config.toml
num_hidden_layers = 10
hidden_size = 160
num_attention_heads = 2
num_key_value_heads = 1
head_dim = 64
intermediate_size = 320
vocab_size = 3310
hidden_act = "swiglu"
norm = "rmsnorm"
norm_place = "pre"
norm_eps = 1e-06
positions = "rope"
rope_theta = 10000.0
rope_fraction = 1.0
qk_norm = true
attn_scale = 0.125
bias = "none"
tie_word_embeddings = false
parallel_block = false
init = "orth"
init_std_qkv = 0.0481
init_std_o = 0.0597
init_std_up = 0.0689
init_std_down = 0.0689
optimizer = "muon_hyperball"
learning_rate = 0.0068
beta1 = 0.95
weight_decay = 0.0
lr_head = 0.00443
max_grad_norm = 1.0
warmup_steps = 0
schedule = "wsd"
decay_fraction = 1.0
decay_shape = "sqrt"
final_lr_fraction = 0.1
batch_tokens = 16384
max_seq_len = 1024
doc_mask = true
train_tokens = 142400000
max_steps = 8692
dataset = "wikipedia_en"
Each number is 500 + 50 x the weight over its row's rms, rounded and kept within 0 to 999. Layers, rows and columns count from 0. Numbers have three digits each. The size before them is the row's rms in percent of the matrix's.

# layer 6 MLP down (transposed), 320x160, rms 0.0689, rows 92-121, columns 0-159
103:445578555577450503445435337524495529379464442479442494422510478464527500405568497516427465525547509467589439466521524594488520550452453529527587459539501531510535506540540571553456482492580503468420465510555469524500445553572476533499547479591553590499450455512557465491547473497580465589513490499624570420486514466559433493496490509516509408528532526465496449486483492434503444475516536581547472586528532579463394438507461536475430491510502529560502577580567465511503445469479592
100:401493494539601487421468518476456539468441446559477511530511448455554483494478549464512477512453582575439528493579536457500571500456403618462488450431526527468484495461517667589519597569539478509533402451547495412542547546523472519526555424449561481471491483475456414476553473525491405493457568582529504457518585500549391542582421469461543564531533452443544464552516460499505438441487464411539544495565446528510478548529526467448483547451527451508548457480520456507542471575467414
100:531428472511536558448411491552532402522443482601441477500527584484470502513575439507483541513514507484544419549547474535507538466446511516557466508465451530550532424430614529514587582453519525579512521568411495494470509521600474613586475496555573589501518426612640466456604508490524490482469515493475422590468512551517494500496555561565589485437470565500557543533515524435515462560456516537552585507438508448432456500560466587549551550498503409522476538474515495510446495512467495
098:434476483505559472560479518435505471490578476439496498452473468416486540510452546420491533477486560482552440548623576537533469419496423424564487557520532445591541496400508449517448551533501535417496538458656546510453484515563560540579481482452489503616478551526587517540524589530535434455462565498563439478523518486498452433468508453474424526568430494497407475550421507579523489492567495545567484575452459565538606417515439457566585465501545447480494542438483514488503477458494534
104:502582519483517512489534532495502570544502434509411455522567428587449457592541480516505457464539490426446519504426479548516520615462483648521498519529501507518437550515633600481533424493515527581509449585456548498527482488539611485463473536476508555590424487510552520459519525465541571485528479494496493449445559593490463602522438515502395486528572502519485484576467468423440520455559533400434395447463495527460441477460625480520468403521538489525430517570522480512505507493565512
114:476509482476410459556489513519546476559455457610599486456531550489499586467475425447530428488502482483524542527482517603525436525497531570538591494471558435468488535464414480569580445411493342431531538557534559669473557412522469541474527540505442529537449428503451440466531484519516558509451439467525467505434545524512524482488536558527403435510526588574530461501654519540514547533529497479506482518594521535479539535545471559571451435485561489517453540475512537476565505508474459
098:463571497443509522558414575498547479466458482515440501527412457469363554544518435471442484647483475580469508461548514489568399503578503533511468377562454452482459475532475478535438524438478421500417528504494568510467392433534436430546602518576471513532518398459473542499558518469418512448482523468502522489586461496504505469463554527486530537571572438519543528564562453523435523498493510442469552491480455509564442480461526571461506472505479491487495524557386564523440599524391502
095:472566500492441509538503574504572548485508517527497498579448467465533491485457620457470490491498419391490402584550454535495493541527504446480496508500507521525568500512425554507464486541591435455439427436520529389463512467524535483521469564569499556494625531494561499491488585435464452417463447556538469513513527504483318341479505434525628471521468554479608549476465485511467522502467466565560491626521486549511569509487526473523486480465470537552572520465452418455502541486496495
127:518530523503490481558406556512437517506530502472683466503461432491571527515537520517551516637443516567455497505493547484463444464499512534490477452511497442547602533523500416423423516465525389551453479550451554585500520444576472471513611513514454428511487457492525458478605474482524565447459445526447505525584495429470499510457619520508450422602553511440498470555474437507483562513498532449501539432479479500521520480544490575533626403489494501521512446577552417467546484504600529
095:518470485494442545528497476537552500564472504567415476517563538415572471593465539509521512419532489566562468444532526400459537450512450487506457548545508529404389552459636548345527516453542407380526468519448487515572515532433522553541497529491551497472471601444487483504484439492519520536496488568545541485387536489482464479571521595541484486410517521507558483511496571588422484490498480570466504480448534434478486552449465535453510502440377463525527569446445454534415531558468499
101:583546478503525412530490454477447440523461532566528441447484483498443496433354432569431464511485452492485455529500555373530550526538476529532526412497474531609478516498437531581559505530487511528518478519531477381456527565521496474560359622492443462561473481481423513493471527518581485566560467544527507524549520476589475577518503497489535508449584558516481486524502492468457551450450460461389501492492459519556400547498506397460553546587508410539526479499571445525491492554379502
096:542569510445467473463450505505463487503556438527480422518544482571517535507477462522452501507588441490549471468460416533536464516511495522451473439577514492581483453562623553509456546525490519396404413551539493416392544454484521488583476441540517475571505524520457489598424508509456492500530538487455518600531497486558549541529516546402493512580521555578455417563498635487415544483540536480547428512490508644507476542513471441416534432489536415545512392547410463492543517501532527
096:483662491466475474536435438614521407356391482466512472560490460549495434396472564467455493458598370438529565526510597443577493506542512458549540484475519458432478495537547505548539595534503434541457464503482512527469480568556507528517446509561577471539553564467524500563566504531498531516443496519518520475489513420460552459493551500420507550456470506436521477539522484454474490528458494487458503489520584532571565524542587552450515537449493442545485517560441513523517458341515444
090:438484398532557457587635569520514574474516461478549518415500485590412428462469501435554461511474447545522496465513418490515435433550455487341458417568528479470507521482548469511442502440539606548516443490535520512490480531505496510468587454492519525501440526458476556614487541468377484562425463545415461509553557445492458539565577512584470491530553537574477549505520484569560555469473466534414555460462420529429579499501522535489531509479500497551551546501437488468527512585500573
092:521468517455491507454620423490542527449424501436430518520471495469473402549470483509584503463535383472555515506594506484511548546381483515520490523432505477380502514489484428499515579434545464566541546470475528620453521483485579581384551440409515549440460538486553584503501492544476472580452522580484562505448534529467492559612501550407492510495456483414561500448610513537474486481490581465530492477546488457565515556400506453521590526503543521460422491442448445450528479498493498
098:475456551634504488548519540525597486549525520451422557391539486473621483497434537486480445507456559584521528485514513427555451499498541537452529467515551473460497488471496484443600493539483584554448497515517409449480461482449494473548479522490460510502539594525479418558538522402478574476502497671425518528451509485511554555548477495414455531454542523461445521486440502470485517527607506503535561611468463560563463406511447565560387516507505471544506480561473560552517569573542409
102:506427525512435478446548530532484539523500515632653469515435484494518468537527590529534491485425519506493515508433473507528620500594563430553480492452491557499483498513537550472567496496518418534486516584439450466573591573427558509464541471537504525479482551442563625567491455439461426472462530446464462535531359526512489470452523558519510495472495548521560535549534534486469500501554515549516410529524531538420417589476513590419441532542509540464478475402479436463451424395456518
096:473436482445470591531557556490555477486441445536443541394482536598557533476546545457503528436493485537546448498327572527518498518451484489425493541568425525516495529477518567466541491514479483577546435501480475472539456474441554478437500423384541501497449535477507518528520436423510519424476498530554472468495401500431572535529469415485429538470552532587509422487573458491525453511512580492616438482540474433481435532465552656523493443492508514430534499551444480413512509574522417
104:407525462490480505521541472518558488485499486461445555506517491462534484518568558593566450500538495469460491489477453495542398579422612481467533367484441473497427450412603536582459521570522434420557560518449528582518491555478418494583518570534542530562563553454577509454486582547543463484532522457603494547460538521446456560481475491570537495471339496494510463382421458565489514488503472510461454460395448549486509476460511587535468436509516544481498541431449481483540460475458464
097:444489459528570528632526470509493550549477536564544503452572548535527458461520430429531465492429498445485507450498485501402406495523586569462409412466536481583387447495396452533486535470461499517506496513457471519514590488584440501470483542539427476461523494492411484472439517440599510569529513516513592597513533409473508398443531565520574454556547507475472505454492448526478545500516526529532498546454452415561525592537446456436548523389538574495569599472468460519542524552527449
100:481593519487567549537467528464458508499499471470451566597517567462533596555529512554493583560492460489475533484508550477526493445506469440403540481425484443371453527471496499539533427548400446478396494505490541476469514539449488510450544520558498485561469546497536494507464451622509412488504626442534499519486492360555518556553478570546457560498544497483514541524495532499470452499551429448453587462475498468476575604505533412441547490566563529411487519577531577488376510512430421
098:353427442577494478529569491486506454436533544459503530545527414459460579468570488435474484478510501574551525514506396508465570496575455486407522462595417576440435496510547512536483575498488548429461519512429526551539506560455423528574602491539562456503527610450597550480481516534570540468479525534486507498534503472487469488568568552528548542549459477424511548395526469518543442464543510476564461441551400481474514474473505500578495534416572478406540510446526520490490605429536429
096:465510487541515588466489513373593554463444468534560522514438444423501577516496582473464536469481479512450498481577530533599489491545494533513495608441568511537486564467537497483486399529464437426618497557513482466565503438473535480530484470522545565532617496512506470502551403504420459471444557542490488419428538468496403548573501430442463550475541494455614452572481535495461433581447473557489476515494487389495579524501608498450485453518426509548482463474511518400517471561487413
097:541540480483480563498548476569517422594544558570496513406493540429458554391506513479507542479444489521515528460463591526396524506491489511511466533435509510560418499571565512572452481476468507568514627528479452571446520555488470576475414503474595485455517468463552471441522486516501492541520524458528482515393453528518541492544501405447448470411447482406478482402576430413571543554548502476429486545472427382395494480516439545585391446577525485450527533456543507503496471542521487
099:523527500525528460454496448577496510515540529414406537471374541458530520491576514496558436510551459560512456554475541586451508583489468503481464477543475448503536503464457512431412482531643644393427459529446485507494520495547486490536499444561413428404484592556587525426503498563531436475535420526507546545404499487575461472414529530503473505490585520522523500474447478469490544502599528561391537422574500462531529482581504557549455449460517553486498484473492521490503613524450532
097:475560442506529445490567515521454537438531401537507527545608504521440475509593491470499463523387577426430558466507510453507561517421395431545536449455517467513506505518491548426543562438517468524522543475507498436502556437507468456539537576503395438543482482471513573495518517480501461403483461455538613498430557453554450515633520471526436406597499496537514562444520509457488525540470479499391540519386448553495555517482596507490431539452462518557443546463510461537569427545593495
102:542452559413475545436504501525520484478539551588532475499479502547539566506508495612591504520538500516516463545453504544561528486483496558577454515421531398434577494424508451449565500455430550606489494633525537454551394592509527555440502461541544488453404493438512480488500560446566421540424579578500451493529502503545519558457493596488513462508552491584541525497500525544404513510561549526535516523515513472559438454443604444576443409488599518458503435543505408502527439491453495
103:499546527471439511514654504466514478485495481546362520583479562517642534408400494532498510485578463406572522493432529496470580505491525507464497501545460456419508500459590483504467442542357433604540504450499601518540503507577449473470423451491591549521524505524574504545498576500463419531508502481437448504539576479518527480499513351497526512451519461532495570492563493504515514488469491358585484483506505514474497503490487495531477418486528470488394566507522535447540562502499475
092:536574375484428479591626507425512436552505499456458515434498521481448534495517445373487504561480523449523562466523545561462542536484425548408546508602475524539523551553542526516447530410473570520391509486470517497421541471548536460520494385501424498588485615537581543463604459482529532439430546467458471495483490493488473466556507527466462474498480524498410506443535499431443562527487501521538447477571504559527461500469512599540473531508473580577511522517523468441471592452548386
101:488505503496529528573333481458490494472501462433547494551445552546529523442456485546427514486469495532475411532538459443492506500470514551423511586451457537548470513517443465540560542529535424475509521566509525479591546422445466567520490426418506490472498484445374454455476458495413524646474508498504564540541559420491611479460472485494474505514463372502511537550431577622479516529523473484408401422540479641504434497515484489494498492511526467470487507520398540578499469560470542
# layer 6 MLP gate, 320x160, rms 0.0687, rows 93-121, columns 0-159
103:508611541517507497468478667588463523462468420512432466410507565434477498374462515545480526473490441416548507523479456496498486416484449510542454485514471471502538450520448366477382557512462387497563483392465553409485522471463531552495544408504425508490521438483493504388524474476401488430485509555430510457534492516500526458461488603556470420567518499479558566525508547580514473462517480481494572427476537404504471565407488479547451506528493600487530531460473486516512498514506509
099:495620557423512503454457504478483606433524456548589601483475542515483534488516485526519566503500486521448512526499519485454387570542514485543512466503531443453568502529469565516522551562417524524531506496569583466530506503454660425513521506545506461418463466401548510592439503508534508532509437407441514425605612568371455455510422522455449517553435517519395506547475525540522546500494559472481493544475487447529423423564507487489512431537464474521509471479492440502444621473507446
100:431506488507417591482402414433510504491472492492396552460504430591479514453508507499498532451520474510546499462483561520513460418533557517483632532434480476469472531429662493568499422447488502485442499478476479487390536408481493508585565484518481519507505490568490591494476468521519502503510577514538588634504465553456554442394396571491545483541379468429528438451479526463511502577528552554529544531453508531443474549380489484539541540548445530489528514457566517484520440501461526
102:591587488529463503484427481613510462426474399515500490508557562423489534546488526528561436456446434530498528504599549450454496526571486555470510371622434451457492514539628350494457529427532471490501531523514537434431508469537431547544449456490564508494538504549516536354500428358543457491548449466450524499593524530577465559490505528568505467496504444482543506509470496525538498564552505449570467493510448469524474544497481454427447473556529522464497485596460475491514449452492537
117:446450551479461546543497504485415446482605520460540439559432504439502453492570534483447577568468459496431553475544585394513519550513520461410476496521527544532501529542577550418403446543551578535464429511516505455340537538490404505487529494535490418461514477558504531460583558543525489479517479502527440471580499516527557521522464478547550531569520455425564494474417589466453554611425537509509605407411418487539505501440503574493593488483455487508547485537559534517531538496565491
092:531442519543382530545526543479566487465486512478497457425541486511589513498468568405473553423506492458498509435545533474415522562582547494554509477497483522454531516545438478465418502434518449467533550482452402553472510466443660504432406526413465529472484486540484457375456487446514540532543464532428473539480561594478571488471487570445590496490471518599447392564453532491454488484537567492570571582481435445496548547575515442583501515517496599546459505477464556489584464523528474
100:508531483526472507548434473538553565455476472434507486622594531389495504471508489496477451589579574535443441548440487536499501505511553532462495507447516532537436489601429479524478468477555483511417488441428542519582530591541479519531450508496491503493395446450438510480505528427441511526505501569479464496531538554409540556507451488409490467558527616457547455484434458573577440496491532525441477533421563493590559583400637579494513507479457462501527542476404510511514517592393526
062:495533504490600561459553569548492426426592494513621489521418435567451530545493484475529538496451483495535556459552543553516468554559496478465566500512509510519636477497518451419426522524490400557459465487491570663514510400612468523548469463442409446433461455451573423471473553476518491441519438433476537562542502494581483591487559563498480531451539504475542458476437458445460562507523541473539508486399471550537461571553482497496524484490478527501524402487520547586560479569549519
093:481463564553461499526425447499487517432449619450453467597467421504405587495559615543542597525529579535543445550466424517441556506588518550476466357497476475556542457544496515365573440535479447525490478427492510483498474506456628521452465486460491496528513554488486497512514530521499475552484539508512464553440570462538517528431571479510527460557466437502434401466459510673479545480485497542554458534511595532483475390461523520449462473534498537471458529537482453531564485524505489
094:432551457485537480437476512469512379392421520490499523467543461462545473391520502501488668494541509535507464505558535512499479411533518458520498495530441517476485585468450444446523467598589531529536543533562505464452427569466488452419541484450511459455498494528482503445534474527394506460452482515435527570476550474392486466522483463488459497537466554514450432403539419616506403416569515530519533488451597588446489598486455516492437458484502592418546524542516561482536552536523567
098:507440512499522526521468485518538501587519558430539470539495536611459557507563598530493529425518514515497464517612506493564459523567671429406502502483514479467484474453550479541449509467523452539461541479509567506489513577439546465513548560538440508494581483507494410467498509497492473454537483474492462612552541506536559494469370604536421459475510424461486453485501427539508558588589576545529483499491597455510496598434345472426470449403484459470445509533506513484472450562493526
101:552512441529350486536486429516476490411464421455517425462534436516450530466509510441497490452521573586442534474473531506579573507507568523568484540556471464521468519476448444460485488531553472491502548428515527637587496515484477461476407487481508529568513490534581531465582463480532473546536536576573534513526493479499551554461458615444629528528416587498428641493471528412493532635561471430459549466512524470456482499488502543462497545509464554590505420475507453488534477426502535
088:508430546500491444520473498515432434453458517479534512517419533503473424450473550493538527592448539509523413517520580431555487657418566550483506523459595403421512543530526524435483486496526463521547547441555450522562479511466485476575527468515470542509525478510440513499586451594485425418564512560519515546504473493523552480471418591445368499466476514567524461610545467548524488463544517467497520561570518523507536545564453477513575491465501502499679502496419549532420538454531595
094:450450523555452414475473555436511449516522465464468520457490560444507464532489450552440551496565551550539460540555406490573504493579577480576461549529506373533615461472498486429450564455566486457469525582555562436506507555485543543559402472500477507478544536509580385510520412506559485450449468488534563488497439558437495426454446470423521452493547416516455537511497535557546558500348506549497486443424455540483507527556464553523563500477429494517576465523462552446617462575536495
094:523512598550493546546485601516477534447468480489461535545491469504596453508416551557583521428465495610638559507469508476456482551402500425528480525514501543494473547391538507426515561555483552493496466441456586460423427478501490465522534518547551479500421465545522451329550413499559505489520564466406523439433504473547393500558520489387469467556542586520487543508582490461561570546544437472497487458484457464480527575508513474541497442560496498509549435464513479499494592505528553
097:575482522474529497469540552483544549495573433498585535485499485466562402487435525468515586521521458473459470464494513495490495596433538492492539478540503590505519447480439454578503551456541577462468480516505529528585507484437372444536523606447511480540513520484433502442553510532540605470508518588542476479511617585529465549504533504508486535483492576419489583400557427518415426528506462399507581526459446544487373527529480556461505564507519540494445510561518565533546376522449381
114:506453547463512529446492542437402488501483560627470432565526557472502523550538507487509476552488468527457532422508604511434471547462589476522486450451626480479502512575521446568499480525496466419542456580446520535497478489545470557557479554505444474515586485610494533485517406519391503509589503609495502444507496422447367587456617516504573517456470550376529476595511509411571500503462497569573476433470500509577505529517513470493516495482433467502465520452502587518482569509518536
108:474550595487422503459569421429474567510574507536478442398556411526489544448439428543579536508450467501468582519532518524466514610549606457555434548521433477538563478494423470446523556488475512466444427531535455518451492470536489532511583494488470476484523436498515565550565539533409616535520371464407430564515467494430503506419369518487490562561443570427525485530507526532554503529562457571533560564503583478495551461506589507491519523475458528510509532460521545516483570475568473
099:539480467531578513473340566519448455528502565544459400470489457537593501451490541557491534453398484552469451488617631498585527526454528584525504457446515413474500438506490417521505524570519491574450451491495498526470506460544562554451452505521422519468566527454443486503472517545546549642518537517444408483557444487526398481494458546567539556493454484463456467495448593464521584481549466466473489595452472518575516501558443467458445470582484475507519443561461460448553446555514538
100:529452519505531500497430419500417523468505487502433509476463572560616540520506507402560563481527546509547464524429417503505535597474450543528506542468460392562587496591448482454520576488499393500523477438536467480488580491499485453567468433543447542517535527455486448455374532472521383595504458498493487503533513499542478503592500478539527548504420586511502483472480487437448452474518538484510536452536509607502503516487434556463466369494439594589635414506463444435510529554473505
103:541519519491533415495449568497541488424501444467510434500480529566462507404487443501581524545540471422584498517482537499500430480526544503549573502505523430496483521581487473460377414478447468473456586548468467468411432506558661603478437487565518534529521414482522515489545444539559419549485444479438486494463532523540609472412512600480525433533557536522426525535465565520477527601533490540509513521479607503480438492457586488531478469516468533503564484567480469449424456380432454
091:472489584497496499590530445495459543560626510442468454464467430505501510576610516496460520452473492503545413509410529543489412464571556448490489483493514505487523480476484473523483540524475492603552549468508466439585543580442426512478502572464449532477519379563563622523572526491537401573502411588474483488496509471436473575482492477466429474535511474470501535522503506472513513431352459455477467500486403493453602461595532472519490476565509482456503514480608508546615419545463530
100:446523516430455497415456565430471470538563421478490527472418542418422510549469482450445432551514414458479549450551478531390476426450514512468561507441439509527462488592523469475511489549475534459537440502547508533429472601427582456470462497468436453569526490505532477386452535450498527488485459529509562445510575433538547594515451579518442422448463547493459523549441433552448551491467470489563460401500556564526535497557474590463544534496567418453480499474522481518429599636519467
090:455399564578457576476474505512535507505548532488496472515432534504509541431462524511453468509440354529529585470477492479467496529470441455599387551449547512510543548414487454527511491642589572464501378542494513633466577424442460572451497392547616488504463467500453526533531476574592457514487461553460481520490501446408456504452494514560526502480489506511446448484530491517463489434479541548439487479388511547564452482515577488511513493492514457507508531428475560560516490608440480
092:518494429480468486441481518569491502526597570439571518532482550548555626564479450523497519484476442518416539532533424492373525461460494600486502554519520519460525468511443511401438449497489431494595568454528541487541396455414449516483463533506508523545554604563408487499506484526531548584571455453430546491480497589467513504612530474550406486560454517438546442468536512488456526479505455557495493568468503539536500491559569455513336392422495484428478498456463488544450455507500519
106:529495491600484508544462474564475550515411436477497460472494465477487452552397466486607593438523472483486554457457503609455530443467557469549619419495481494511570523501509481539569445601528545531501519493599510494494539366503611538513476555479533539429612479543430464460552543520535502478521492504426587498505430517426455478441469494398497505461519518485519404402512462503503531491581535467534524524425447437469556539520417433457539489522501479473422519557438533483596594437513474
104:556541537529420536475495523406483483481420528567474532476433478474495489481462528422595533555505516424480404476487516589518533432556516529440431501421554580466534463479604430461409569496523521528446500476494438435401522420428559567544501644520483535560584456540478557477537520562484513510475444510533625542484457506532524524592458544508429434427513564494461430520394499532486527518506505450450529500425501484602503520529474481560500526561428520550496586519531485489518477475607581
096:500546539417479509576522509530559505525447456510487535513527474464480481498525579559517555425478467553485488497516469537558493494505544479523432507474376482554535468427561485416613483529509511491462578616609512496560454603503510460522519516435558499479511457482461518424472577507472438518480447516559503548560619461491549557445482613455612454511517430452578530545450580600481544448565523424512594569516418469480473476526416528518525539510457571493511453453565388511445525590444501
098:487552459511445476370438543541458530551500530526465420517553552526423510543502458449473447434556470543467520411527523530462536554426417514500417501422473512462510501425543464427513535455460453504486466553560483587538511460474502512421575454540464502396510419457425563472439451462541514553604508409491556552543502435413394590527508544447527503578389453507416532523450433446481460543514568530484592449453455566568461581532430517535533546454538510542519519586489499517514515437477485
# layer 6 MLP up, 320x160, rms 0.0691, rows 93-121, columns 0-159
105:476544473533505481443527467440435440444539519468405558474467433560521610513489579493574505488449521444560476530495545477557474564550591501437503502508518437497501494499517474497493415568586486524491555495566516487549468420468530426494532465506514433465539554511543488515526517517407521512594594391472509529430548464530518515573474510479464408592546510496471443387546476592576449488483478435458540555627431395513447464460531548484536535597547568431483461425565436421542538567549498
094:547558424467418462497474469559470573501523520567513582476517570483459549364586473478566477527514567543553469549462486522490506543570530480493518419463478526402541418460526473625480460480494498447390492615420488553480533434466555460517466496488590545378563476519527516472529410495540384530551455466425461481561524508510468475514499490491635487513563446483512491418514561540532474462477610440512506458450461409488450504505537552572500482478523586499495457474548419451472499476438554
097:591519461571548546546499442541436521469453457463522602471547561536522434513496483539511431582473466492505431456491424534494557516513435524517447463527531493532448524539409484513506544431468503436474449445557487449560464457516490483395464553506447413491548467462498496463417595565560560495539597545490561404536467525494497518568480453440540420486630603496597469459522542475514361528427551516567498486552464551542542534610503509536491514595587482492547478579548553537481463505426477
102:489548454497537552486565497529514582470520536514514555525426561409467517559498499563530542535522470378562499596396543460480488471457443558594452417510444398436522505422633417528482456365404518528435442501491503443497462452499490523569499464551451433556519531525461561466497481531507420580484514465496499499399493417584493495557498422398483450548493550531477613524477485538486602538460504480497425445510473544521425558563507489529527456556498481452444433512546533470472465490508521
120:450505444523480381506467462572558497495390496548559473440549564490512545526455503512546491387490495504560467516444460546487471472529484512556494538447559478429516573461432471565619510473485397458535593556497554542422552519502505527474526540560480585581478401484473501486482487386472581561560437510525535473350548546482488499469490563564396520476474542600491477556642520555550463485538444533517417503575502514465466477493450429526461475475543519502489537466406488446475534505430481
098:453537425563502576584503514521476517572535431516434444545449522456439410484504502617551515496578473472513470440586472512570499527498486497566499545596519542531554505453576479627500540586484524501541522471516469526483528452618443393496515524490559534611482501505494521489528521509534445547394444504507603494457486514543467536550555498448507486461582575529483579440514527546577492536470518499474504561573484367494420457385507514537494527497572587415578519517469489415434503491564468
097:530507520511537474545487535507525477444540422460428524461475420475402477493499514469496518465460462513589436501519379411453426482541579551495466608462478491549503475547473515526523585392464489513525450514547471482611461480602501441475474535618495513530619509496493471494437523641532583452441514531457399423487568500506455413468476536596558532542573439471531548438508524545461535536443447499504469513527482426428453506561548544488531526519489590479491463456430426481562538574577521
111:525504537503472446501399571498367510573481544491477420483406489490596449447542561517555510617436470568474537507477494536470447480485534567495487409499429457584590576541465441399438436490559518513423441510416539492452540488535496503520524498486430400461498475491459429432554501488568475510475506526458497542566521431481543451410621516467444455612548504457554458547484471472542569527500578546485492435490500494546551519549519531427555425512443535489470485600531490476455527462554592
095:497527447542482590512444484532509469531436462497484442570392578472483496517497529466556487497504515475480568490467451498463546556519466511543501519542436516478587431486462583497454507385514517623504518570399535464527482449499596447557417488551563462471469445481527520589440546443453555454410605552470450551414591525557523553522427435545508518561486460565414589407515473544501513567513584501538522417553560517486452464491596456519518550533499372445546504533522459539474502536526571
102:479482579460557634566567485505513570532606513419503455427534517567474563508485455497555504469398454568447450466494481556458505506543532503494510539549414562494464616446495467500479494397479550537498513518426519567474518533513487563652493460527469528530477453547423508467476499438535512531526535442427530500474545452434570505497514435431504579466391505499550565474631585540470456452518562550502508509596504467487449585548545536486548536398536463464481538479451468504516588447584484
099:515571391484433552490469437523511508391499422511451512453510417401550474495474464391521490433554438533532404545485414495548459474493389527440482523503436485559454572456481523593521508581487468483490482546478471474457490562465510555421475538491627441553465469490462543483571499554434528467475439517492442549499510468438507457495372457464557463540576473515496513522409515459377446528532482483504527492465562494446590449546530499479490457581561395468420436540436516552487498541560433
101:404486423512400495514496545422502496578525474551502503497477521462531487542483514491516537550489567446516508483596457570425457493463504574506484504574481632594573528553406520505470490465438395477450482537568524450561417430446486455512577455548395524463581430512543467459442530455505474464475519487500577536544424457486542499476508523549406381478591442478478529498443468578536529462569396460457531581482467496356401471465530488544534489476565551503513421454489476534485509489486473
093:502494411506499596486558528474498547589557457468474496472463435440517550482546462562550458408471391579586487535529505522460607451564561499454592479592442541574472542459546483627515533514466558438444443520485511537508497501501566543487491535516489482434438495518515551469536566559516570552468484500414522513564532522528415497542500371579476529484483562511532528393457582492544529554487503407468510498494479555479542447438561536482584548505427536489420499516557529597563492593454578
102:540408416424539534466488479553469443511507411397449527542552459426516471478395430595447586544501549517540495421533529629569532426548449526532505535495475560456455473551517553590473498489447470537494492555485427537500483559454600572546414492492453494442516517445490536480556495419466524512479453441492598498444601481455476521504492567533471440490551517527443455524471514619481581481555494427489512542610363560462491574516523478493565494479458516492518454516578526488498447520511423
096:413505538481465509573492514407467513499407510437502427510447579560450515559412494453460528569503509530436545435577446510493509494546508490507413465523530495574455450598436529477551511423458551456535527470426425576445454558404415386512540564522502513412524511539426518531497503515545449448568413549504588513589545466562439372538415427524465509457490506538489471446502498447415469503436444517510531530487469484495516565392518536623508387479498520455493546546504522484477485493487532
099:505529424518607474436467478488493475529613410490523493419457571496466520447475502494550430513492457535504503518439516541432479474482525462541518590574495483525541467412516592487490563523453408514519440462461539470604497506440433490589406455512458492491552502498502560537555481438502436509510475387475451471658525460409589546536468507471506537589517598538521578418499406457541496569498491502443431443517528493470467475472545579481430468527442527439455555462469568502484486395580553
106:446450557475439537513594567552557437476431410548466446424525578476442556378466507482434492563533541457517546510475540555599461533527586515532560542537444487516510477504479522516493413474575479513514504461435524448564394417557558460512544560494585494526446484476491476541474497431612515527409490521412466478494495570462523531497446474520387527426523583596531479529550447525469466464540528529431485487500446459480548494496381625594474500472477553443501441597504522544490486513491438
101:469484517397532494467481527520546535499468435526399557535379530498565481542597648595483573518549445471520503544506434493547523472550454452525513491547576528494508524508463588456499459482526505564492586479491503657544473518465523510566526536554485477504505520480503503510563479438472403445428476475551484496465496511563441485540508469595473561542524397655486474585556460464435440610533534508597511482554480575472425510495483507545568502499547545500538484472538481439473495376451500
095:532508459502522519519532447497464636524533551544536574547525584470476538437466485474506420515495528521484508466521401516416515437472524495494443422583492522535559569481309473466429468468529475422508493477432525568543567511462506487567496496496497542437474538514470498418566468529560530450476415537542530446562534492522542527456493487543468445493446454469415525467565427464508535465376520555495494521464438552587390555471521485593505507514502622497461550470457504522591622516445412
095:440476431582512508442496452515427533569434491507486500484451447526569589495503519547540463525542482570475456495486437542474519531530460624540509502553571442465417553477538573484495506485639513506509493493573536511519468492472517551491432582454515506464539388526519536440494486486465537544510523531472357449585542471521518468408538470591459467473377408540436472573628540576481555497523575558467491560597452485480480588511448539529480533498566445536487430547521540598450542469474534
102:477591502500504483558541427445520509525572447534545539547451566484488479451547468597576578415420538455461488508375397474528523584601500551510475497559569533453410535447491503559438486485482508542542470498555443464565500481573485497511504499486524500559478496394551570469525480501453457509448370465511506503521408385467539493475448449529483518485519480482536405504543485486469592604475459580476472461401605537486512540492503634520479504482616551517523494548535519447560520565475529
099:490391454430503551505574504494517491573456536531483478561482423526537461416491527464455493482414514408520595431516569486460479529465578517502468584539504422471465487482519486547426467523552459532583547478507468453408524480542494466477487557547591500546441530536598458463512463489475459588424400422467525544457562493494495545445465512500560468522439481482484565564490529401465476451456464583445465622523443447520414435465515449632465482595485490470544562488433546506577437536444582
098:457511477415467453500486484570478541453455528525531438433424427516466410379458591573539552528522458486512635557501439450521464447505507559448439480554493515500467384503525514493486492519503469618478547508512553467520551589583550579553466521556548478429494433542498472591438428466539431532478468521477406507500547398592472484482464514555502488489542473482443417536482471576456464531402461379482470547514496492454473559459549534503363429439452581510509483546450486533501493487505489
095:528501415593474459495503446516553486537534456508542514527545428572407467475415564471498568426508531562549644501500534483548517485423522448531456561512502481449521540518514467530514434538502506455452511506497403403512361515529506514588558433531514577467518569460520549477523520557575617522474583434416513569627520425521484493452450492584467407489473565502471543580514507487378463494491514607442525503458472526524491556526519478553496505512447534603473537518559526523474415489553495
102:445530489433397543463453446441452422501571481476443480440497489542503549482504505407483527577482474446507463428497529445509520453552449441484489436382506428457456526465461379519488385559464477476468411490534517408515527589493471580501414523484418419500471485541527541544434524462499424484476488508514603439485487453512459508525439471439543474545519513520491554543509562586539436464420492616457549567558505498532540522534483440517559543535517507524499501476487412581376383524536406
102:480465480528452563405564432489498476545400513517414496489510474518478541497500593544470549507508476587519535439530493499527536502650458535543535527538497604466486480512543539435459425528550436413509493449551479409532545528394506410497573487461469483519463526393511546532452439440516618539484503510594503575462522416599451449543565495516449441496535478407541454505518526542513450471483450544574592541456402586543460580465550480550489512518604535553462471553477483527482524442541547
104:559474452537426587476488418556526383511492533445602460523544537467514567565538426508482441515518460482534561462373565498558502610554443468628573448493499462593540498516505515505462505436535531483470494539637437541439498535492611445497576450504486439547511502524516557491546586520561486490484551448436436483587470411396468415498482525464555534473522451458485491508479519539593510542490526474538438518520520587410460521512475391491497431478490495493490507575505472540484519451583509
096:448501521449509404426412451490503568462496482423466505574497509536514428408474415509549521508519442480477485561498430467487424538502544461512505549444409553410474460463478538476567517561524518483446577470475524473501497572435531526512490503493576461522477574465438472508530548446550457571450473508497377616513443628492541442579554614469491498446497484512548482548570546477550458505546486441499496411491516524589522449573398440527498518575606475446444504428480416588488486533548578
107:523471543495446554510493475487471634568543497518515554479592494510531584487512525496435497514541501599487521515595507560493524491563527483560515529565558431510442474575543514475492518546536560468522510507540375543603464504423376574474524499467480424470505507557581405496497417560567537590511449540389439456472475467591496536397417549519478537413461505452469516595444605587527549472492528562517554479523511542450474407502524437501495450493490535490529485556461468458510478594425511